Weights of a small GPT-style language model, trained from scratch on English Wikipedia.
Training: a variant of Muon for these matrices, 120M tokens, 14625 steps.
Each number is 128 + 24 x the weight over its row's rms, rounded and kept within 0 to 255. Layers, rows and columns count from 0. Numbers have three digits each. The size before them is the row's rms in percent of the matrix's.

# q: layer 2 attention query, 320x160, rms 0.163, rows 99-127, columns 80-159
# k: layer 2 attention key, 320x160, rms 0.153, rows 99-127, columns 80-159
# v: layer 2 attention value, 320x160, rms 0.194, rows 64-72, columns 80-159
# o: layer 2 attention output (transposed), 320x160, rms 0.0823, rows 64-72, columns 80-159
q99 090:139143173142136163138151116064110117099125183095151154131167116079124124153143123136179122136095096120131130173149134141125076090157135125113132128097152157131113160118147110137143157137156103096156137069142132148153176113148120141130118108
k99 092:131110143118147108116150122100135150173134130158109097124100125145138109091190115137095089100145142111128103087087155168095116130139121146170126141149123140101063122115099126125105121106061132122124118161125132151106122113124153111092132106
q100 105:157113149109155110140152111135172103146149155095143136147130116122111127154110154147147127127135120144078145136123119127107136169132143112126107111130165139132101104096156112142140129104163134149127166166099142128168175130146151128129172149
k100 100:168136134169160113137147136101139155175142083157163121121182155164151150145133149141136135126142153103123105108140133132085119125140146163118122152105149108164098112143126140164135106117115168084117156115132149150138077112141086143123112091
q101 102:078126104141138115111137145124112098157144099137098121103173101100111145107161127137182095121087116146120154082138107104154101136101145107134112099086132087143127114111169132093161131151133112162137123113117131175129158128157126155093148094
k101 101:113120117167130121126193117127140142124175114143119071138141152136129153138147137128144118146115131132175117150123108126121132144149154132144100099140124108124131153165107129119106113126122112112061159115123152147125126144124157128132090154
q102 099:144155091108113147130152065132157118126173145144112117129137121118131114097105176166120149148089134134130120154146125182134142150165118139161122119134120102139126117094138125122135097125117109142123124149117154094107133180161165116132123107
k102 090:123089114152141114130119135129114118104127099122165122168141114073153160091151127085161162104158168134118138073157155123175133122114170118147091109100122119182152093132150140157083161162121168083142121143131090163157130123118116135140138183
q103 103:127133137097078130115109156125178119102114163122181112092154113120117130164143138127113140143141133136142137106105099194161101126127102111105134124103109142140159148102144076096066138117130117145093149113114091141124070160156140157105135126
k103 105:088119091166132154119152142116117103093130133142150175136138151128155125077099131128142142142122134115129107099133143090123175117106108101099111091114149148124142121113110110130173131081154139117131140116136143111125147138114071076080155168
q104 106:128176109135152092149119116124150100126107099140113118096082122061144118121146113139135128150084108118146122137135102166142138097090126143106112167139096131170148060110131124133117162160136102137126135136163142130139123141085117122146127082
k104 097:133060085150110090070101101140166149116145108145141145115096184172113158151122124133167124144125107102150108126113156166120142152145158126146157140097166126173131181119116129096112140142162103094138152129096152115145145135131096118162122123
q105 096:159125129129121085113139105125131145143138166152141122132167134159124130105097136102135130135197105165161132142132079118141125118117117171100088085076134139100107169118156081142153140108129158134141113144098111114123130122190116132123087132
k105 100:153128139123158104144106100116152076142145092156087113154122130107170159148129143118100124109077164131107134150122156131125178154104134110141091113131101115148147112129144156111130114134140100128145122102158124134179123086100158121148156116
q106 110:145132124148092165154154093155114131141109158113127119094126132100169145158134146100137154132152084138153164111149103138135107112102160171124130144082151131112131137099104104138080100109095155115158117107120155133110135103140156102128140180
k106 091:093161114147144108174095148112170121118115189144099107145156148139163128077116128142107146146139121105116155129152133159115133140115135126140135127110098153141077111141137116109153146139124110139109113096122154150122066121087118148117200141
q107 113:152138149110136135111152079142127086109128108098154101133061157127163119181135099134128152131119128102144141166142152133124159139153129121104168112115147178160154100133111170153117172125102107180108134134094150121098107157135128159115105125
k107 096:109137161112119163145124116100108106110135136133176103125151084104147112102170131091120135127115102116094088093133143153154155130077119168138108110133117112177138113119114147144153139123132093118163137174097136165109154092146102140154122115
q108 096:166130108102137152125150139081149147098135121124115152112122123103111104151142125118121134179145141109085139156097144162122112125153095124159117118107123145116115097121103144156109132123130160144098147090143123108152136098169134159105113104
k108 093:074110155150111135166129131120130130123105146125131128114170109108150148158151152120145107139106169108182117089107140134124111132106147110107127105098135126118141160151120142138134142114147096105122159163153118146113154138102096124141152136
q109 107:111164132151122161136182156172117090164158093150136122137051088108115125133130125108119111124125136121161131111137109136139120094107104131108119155103106153165119094120136102175186156123154135143147105099116149141107162069104124133086147137
k109 090:127133143136127117128095122083182150165161149124080087103114161119117106145140089131135148147112116143119115158093124139151138112159106143142107125115118094159134136133069128134113100132133086108108137104107133103076145141133152132167135162
q110 113:137094113079135119108096146157125150135101144124127114168154122141133140178153127124135120150110134129140149121116122140093124107109098133143137139128096144127121117110139127131096136132123119111101180149133138108149069133097119147162112116
k110 107:103125110139118120106148146147156098108149143155173144121115152138094083094089124153151096123123070179145099143128128145076146121148148079098103144163153154110101148103133096125121105131153130149116175099127136115119135105135128129118142126
q111 101:136095099124161113136128119101136095114126098111089106096180115119137129118120104122140146155108138111139148111092116129179101071070124110160129129111142139127161103157183103116125176130121106123099109115098104140139119095139150137148170066
k111 098:109167123155149086149144164114121123106163164110099108143107151147098077130111180125145148130124108117111144119103095091084112171104140129124096128139109110133141139110090152098122105098135146106123176156125133124176166160104129103107104132
q112 091:101123146135132155114164123131143111100162087154113119105153100154135158135087082151131117119104149083125121129138121128171109126118170144110104089086092088109154146127118150134114158106103119101113127158138071110132153112108145107126137138
k112 089:102132135143103128157155125144124123131117143103096139137116098083149122164153126120107148123153115134149117158165130165122141097104126155167156144151124126086137099108123141133142096121104105118135148126164129112104108137141173103153128128
q113 107:112136129137134136120087160189155110138152095129124141118105133100098120150122098083095080111117121091118144112089121133111126139115156142108127112145169110106138111144139148119103149124145163111122169113118111111129080112136165151127098111
k113 096:147140115109144193118090088100083130163142152117111141177125133153156113169099180158165136120133147167177133125117116129144092104140169118160122097114115155129119126079080136131131108143142139143120102139111118149150127130110139138088107134
q114 097:115132156120113152099086157094131142131151087103119156121129128101142114148127152134162145099133105115129123133109170125143174119112149119095084147148143192130142095154169118127078127127137129163126095121105163128117127134119107149087125134
k114 097:109161139151160171141187099106113129143154139174156092154096130143119106102132099094128128128078145118165122176160112137103090152145123072146136129111148117149085159171090139122155141152154095149133099113161121123117197188134150119178110119
q115 101:147155100138133146105146126123100116090151099125129128106159146131144154142140116127184125137134149132098113150095135118086138172122131128133141097138155081097212151125062135156106139060128143119132130147156111143175130103168175140163143117
k115 093:140127096127127121156080120152122124085122146103115153145108140144151160149114152107098142144107133099123101112127126130144126148106140095099096137118104107084081134124138074160105139138134117132122130117119110128120132099115080125138172120
q116 102:071141081145178135127141136128102143138122095133112167082147132120122122114119118096128083111113108130115085127097116121100126144115113113158133128129108105124145165101141150112124165165121150149118103090110157135120157113107092110090095106
k116 099:138155153143084119163146132091133150158121154132123139118121115139138161128116138139110135125107125148191169131102136129135147183154163131126132124101129149157103133168125103138151133121137095111154128148105140157152142167138133085121150127
q117 101:107149082123179160123155107084120152145072163106116112090157120135102102137091081150167184132123121143083126141125178105154137107116147147149122119138099161137161109144134099109118101134139122073114154104171115097121120154134136104160149154
k117 095:110141118161148092108133144145150135139141109099132137106125152082163105130152152117110138114113113125152161165163076127120095174158106135157125188148130152112090141158187159121090120136125157165073084137154115140075169120085131137154147120
q118 108:134127121169133115175127128106154154131143126109096136097112112110134151141104135127107166148151213168130112057136130156153142116135133103110136119177125130134108160125124162152121117139112135135114126124123089125140148097123162086121086121
k118 099:136141128136119138098136129150137179115105128132134164122151124175132149177097123138161173154097099104163178137188100121150121120118096132097108109093113161134153141132157118132105126157154123109138140141144181096131119158117110148146146144
q119 117:173118118135096124166130121132144064115124122086163124113114131164177151134084138149133155138124130130138125107157166138139145150146149154117161121110174123102131145079112091129088120148094154126113166139138080141068149111144179129173143111
k119 103:130201127114124122124121123156127165125143158179125163159114079082149124122115122134165159107130137119105200127161150130152118130106123146145143130096101125122100148165179121124158118133136100108131101127097150158179100142104096145092116138
q120 099:137148086111169145118120110137161101157115175097115133120102114159122093100117096141133112160136100132106103195101087108125098127138104141113170123151136130150085115109122088128105055097152147145162115114140179142126144148179156145125142141
k120 101:127119123132111103114087145112174176155109111153135161147168159132160132152137132150121129125142141159144100099114132087121138149133134121142087134107124156168120156174157151123094146120160155108088103123114088141131156100108120120184131143
q121 101:128099132108088148136109097136184102094165224121135139145170102165148134116146107117123147114128161130065080147150111156116149128104134111094154151109140128126123138105137093147143156109155124135102139119101150131129163103126130122127137116
k121 087:126142098147156132116125157125146145145126126110115124141109127117140113142123144091159118113165129141138111096140123121138157137099120111111134167145136163177120109140121092144156136112119166096111144158108122131135151119145116099106070174
q122 107:177118092120171154142125120146177087112132175112134110138149145136073113122121138154167138157164138151094109099148113136123133114099104081147143138134150144097137113100137139148146111121138103127121159110152098128134127127150135148101116083
k122 090:127120182135117083117143141148131146158165105157119143135085136117154163146159137136121143102096121145152122109087143171132142095127182157115115134130179134162101133117151158121090129106146154132119127151156145123145123120130150079150112136
q123 105:104165138105091120110114107149163110111121113133129168092126140129144148126079125131105110129110115149075164160144122160114096127113130159114148120079102121134126089136131129140094123162119184115146132128109155148164130156119148126111157108
k123 100:117103108149161156106134104140096153104156155115100146121125162137162117174129146099149126138147177096173091110154140126123131133168132124116130126100102167130135154113190072166118144088157125120103097117119140140106116117120128146139097123
q124 099:127132119129114133126179100127147111142122112106149144101112141181139118074130137139157125142131144132168130152161124092105127161152118144124113115129134103107129159144070090163073109104119130144153126132123111117094159131175139135125101166
k124 091:137138142133109113157130119144129159110126167139157131167125132113168177154161093108098124077112183138105143138190083130154156136140141140142149101140115126108125146154145137122141127143123162146103126135142107145137146132160123141145170127
q125 099:098150102157119134080139113112116120106094129142086137125082117166141122138089102101105087140084100118094148140114146069107160169154133141156149096127136106148153127127134133114116120145134136170089124113117106138114116113168150135151137110
k125 086:113133151091132131167138123140117117138108104095157123173129116132114141138121150111143141132161143116158143153119203135202107137156160142146145126098116070144109144133110139128129164175122110108118163130097144133122094096088167120131091116
q126 106:125124157144101155123114117100140138093133158136110149132140131164104144131071136131130087182116137162109101146159112148167101121140172119108145133130150109120140150104158083146126126119138130118162140134132116123125127156099098084090137129
k126 106:153123133136125113155117117119133158125121120106130130162138164118116144126128111128136120097108188092117115124161118111137174080136133173126140146104104145100154089084157141117151134115145140144128072140146119114110072127148157075133105097
q127 111:066095106141104168117095166156122124100106120114084143151127148129139186137122135103100139189145130107126130123117132074126117141143139172124095113126159149126154114170158173096148111135121137144169145162136122148154118103117101092135075093
k127 099:093115173106124110135113086130119154134121133118159083121116131121120089103126124177135109092111086093143109141184130107138145127123135117117110162149129127098104122122108138106160121157170117109150131140139143084137103112135152167155115105
v64 108:160150131143103126159145153152126149141199115081115099170127107170139109121079111141136119145099144134139117107163172134149088122104167117136158117089130176112140156124131166107116132096157094133165101074136119117158078136136101168133149124
o64 116:067096170129155098150120088131119147122166089092145129113077125089136139166147126108156136102098126124126159178112147093148131172168097133155142129173114127140131126142111101144132120105134110125098104160124165104133125134117134141162147136
v65 101:073126165143133161131146099174083105073102154118127100117129123136143133182123118105113107127168139143109151138110138132140147136128110090116116115132126128113166110144119130124137124160115085135097141131141152126158154138095121138101140137
o65 106:157090103135091102102129099132171134104160137170093117101161118106135157119141138144107108113111150119115107092156151121156107094115129141112122155139074140140094107121162107135105136150151111099145105145120088146166124138106077136158149108
v66 104:105134134102153111114107097124148076131178152149170122134102130127113125099125089154135127127140148161168154120112153135167143064146157126080155128133177118125131075128114085089132115159153108125130129144097159127134092090136101125119070148
o66 102:135151133165123115124132145111117203165131074125107195139129170105176142122132138134168128120122126115153090157173137109125124117175131125146109119087076168099103117112125137147065081143122175104136105125150123118142123137129167137163140121
v67 099:090129090108117116120145116124138148153113151132149101142099109151144147175116157097132148103087137155124122095094131101163135089146083122134131114108136137172108103136145151144140146123134114120143148177102113141120143100177126102104105116
o67 104:171152121122120151148154152112105161081148117100135151178116136115141131119165140131126109129113123112142132123105132161164161091133177144128132139147123147125155130127087134121118105107122120105132093133072080070150105132099125120150117156
v68 101:128126131112130145172147135180117186117145140155103128088138135124159102145092089156153114128155143105091148148142122131153131154108091156164117135148122092130144138151166133087110119092149114141135126119114094107120141136145138120096125186
o68 109:136144087137105164158160093135140109112160164106120103116131129115128110138160149140147108154168148101109106132165169114156106088130139160107101110152186164144132091152125137083122142128143112127146134139160148129123133150147129116111130128
v69 104:121118123113118120160116173126122157122078122113145130096109129153127096139135156116147133128103081123144098153138148169045118124172175102143122137114142160086143140149142146124117083182109166115126144134108130115171123135075154109142121167
o69 104:129094124109096103170119153102073069099161107137120140130137127140123151131078124156105117124136087168141133154109180111148146152152119127117124103096104125147139096120144118161117155138155116171128123099096098130100157134119165159134140151
v70 105:146099102101133107101115143186131211138146093115134142116110169137103135111116111148149117152123121147159139109179136131124117104125176122102110135118158116118078124112141101101108139127150144146103128133148130145104133154157136147133127115
o70 112:096116118178137134121126123091129126127110146113143135143117145119147129138164121131153121117142116119162095117129172100101137172154146120084164108107109148145142143116132150132095112116101121174124101148166148114123152090119165161107146145
v71 101:112121132096114109076128151154156107134065091109144164084077099113151156130141105117158143112151132137144141135105073135090156115141108139129142130135173136120127119154113084117114138131111102133135093155128150138129120156107128137092084124
o71 103:159151139121165144091126131116129149155144092125109096147140138125157154132145156152122154117142102147175154085080129113131145136124170100113104156115104121104158125156116179134134108133101169132131121121167074149134101147121176172122110116
v72 104:157127141166154146110106121103126126106074095171130132115136157103164136131112162118147123076093156175113141120110134136121138200117147110141145117088124149127169153116141086195134120131120124099123108096104080145124132113107151090141080121
o72 111:114122132134094117161138168177125121098137140078163103135131111142098121130140121113146109143144172107128128172131115203097123139154104154121128119114122093096143130062114147140096162133126139137117146124135114123093117150150127109117103078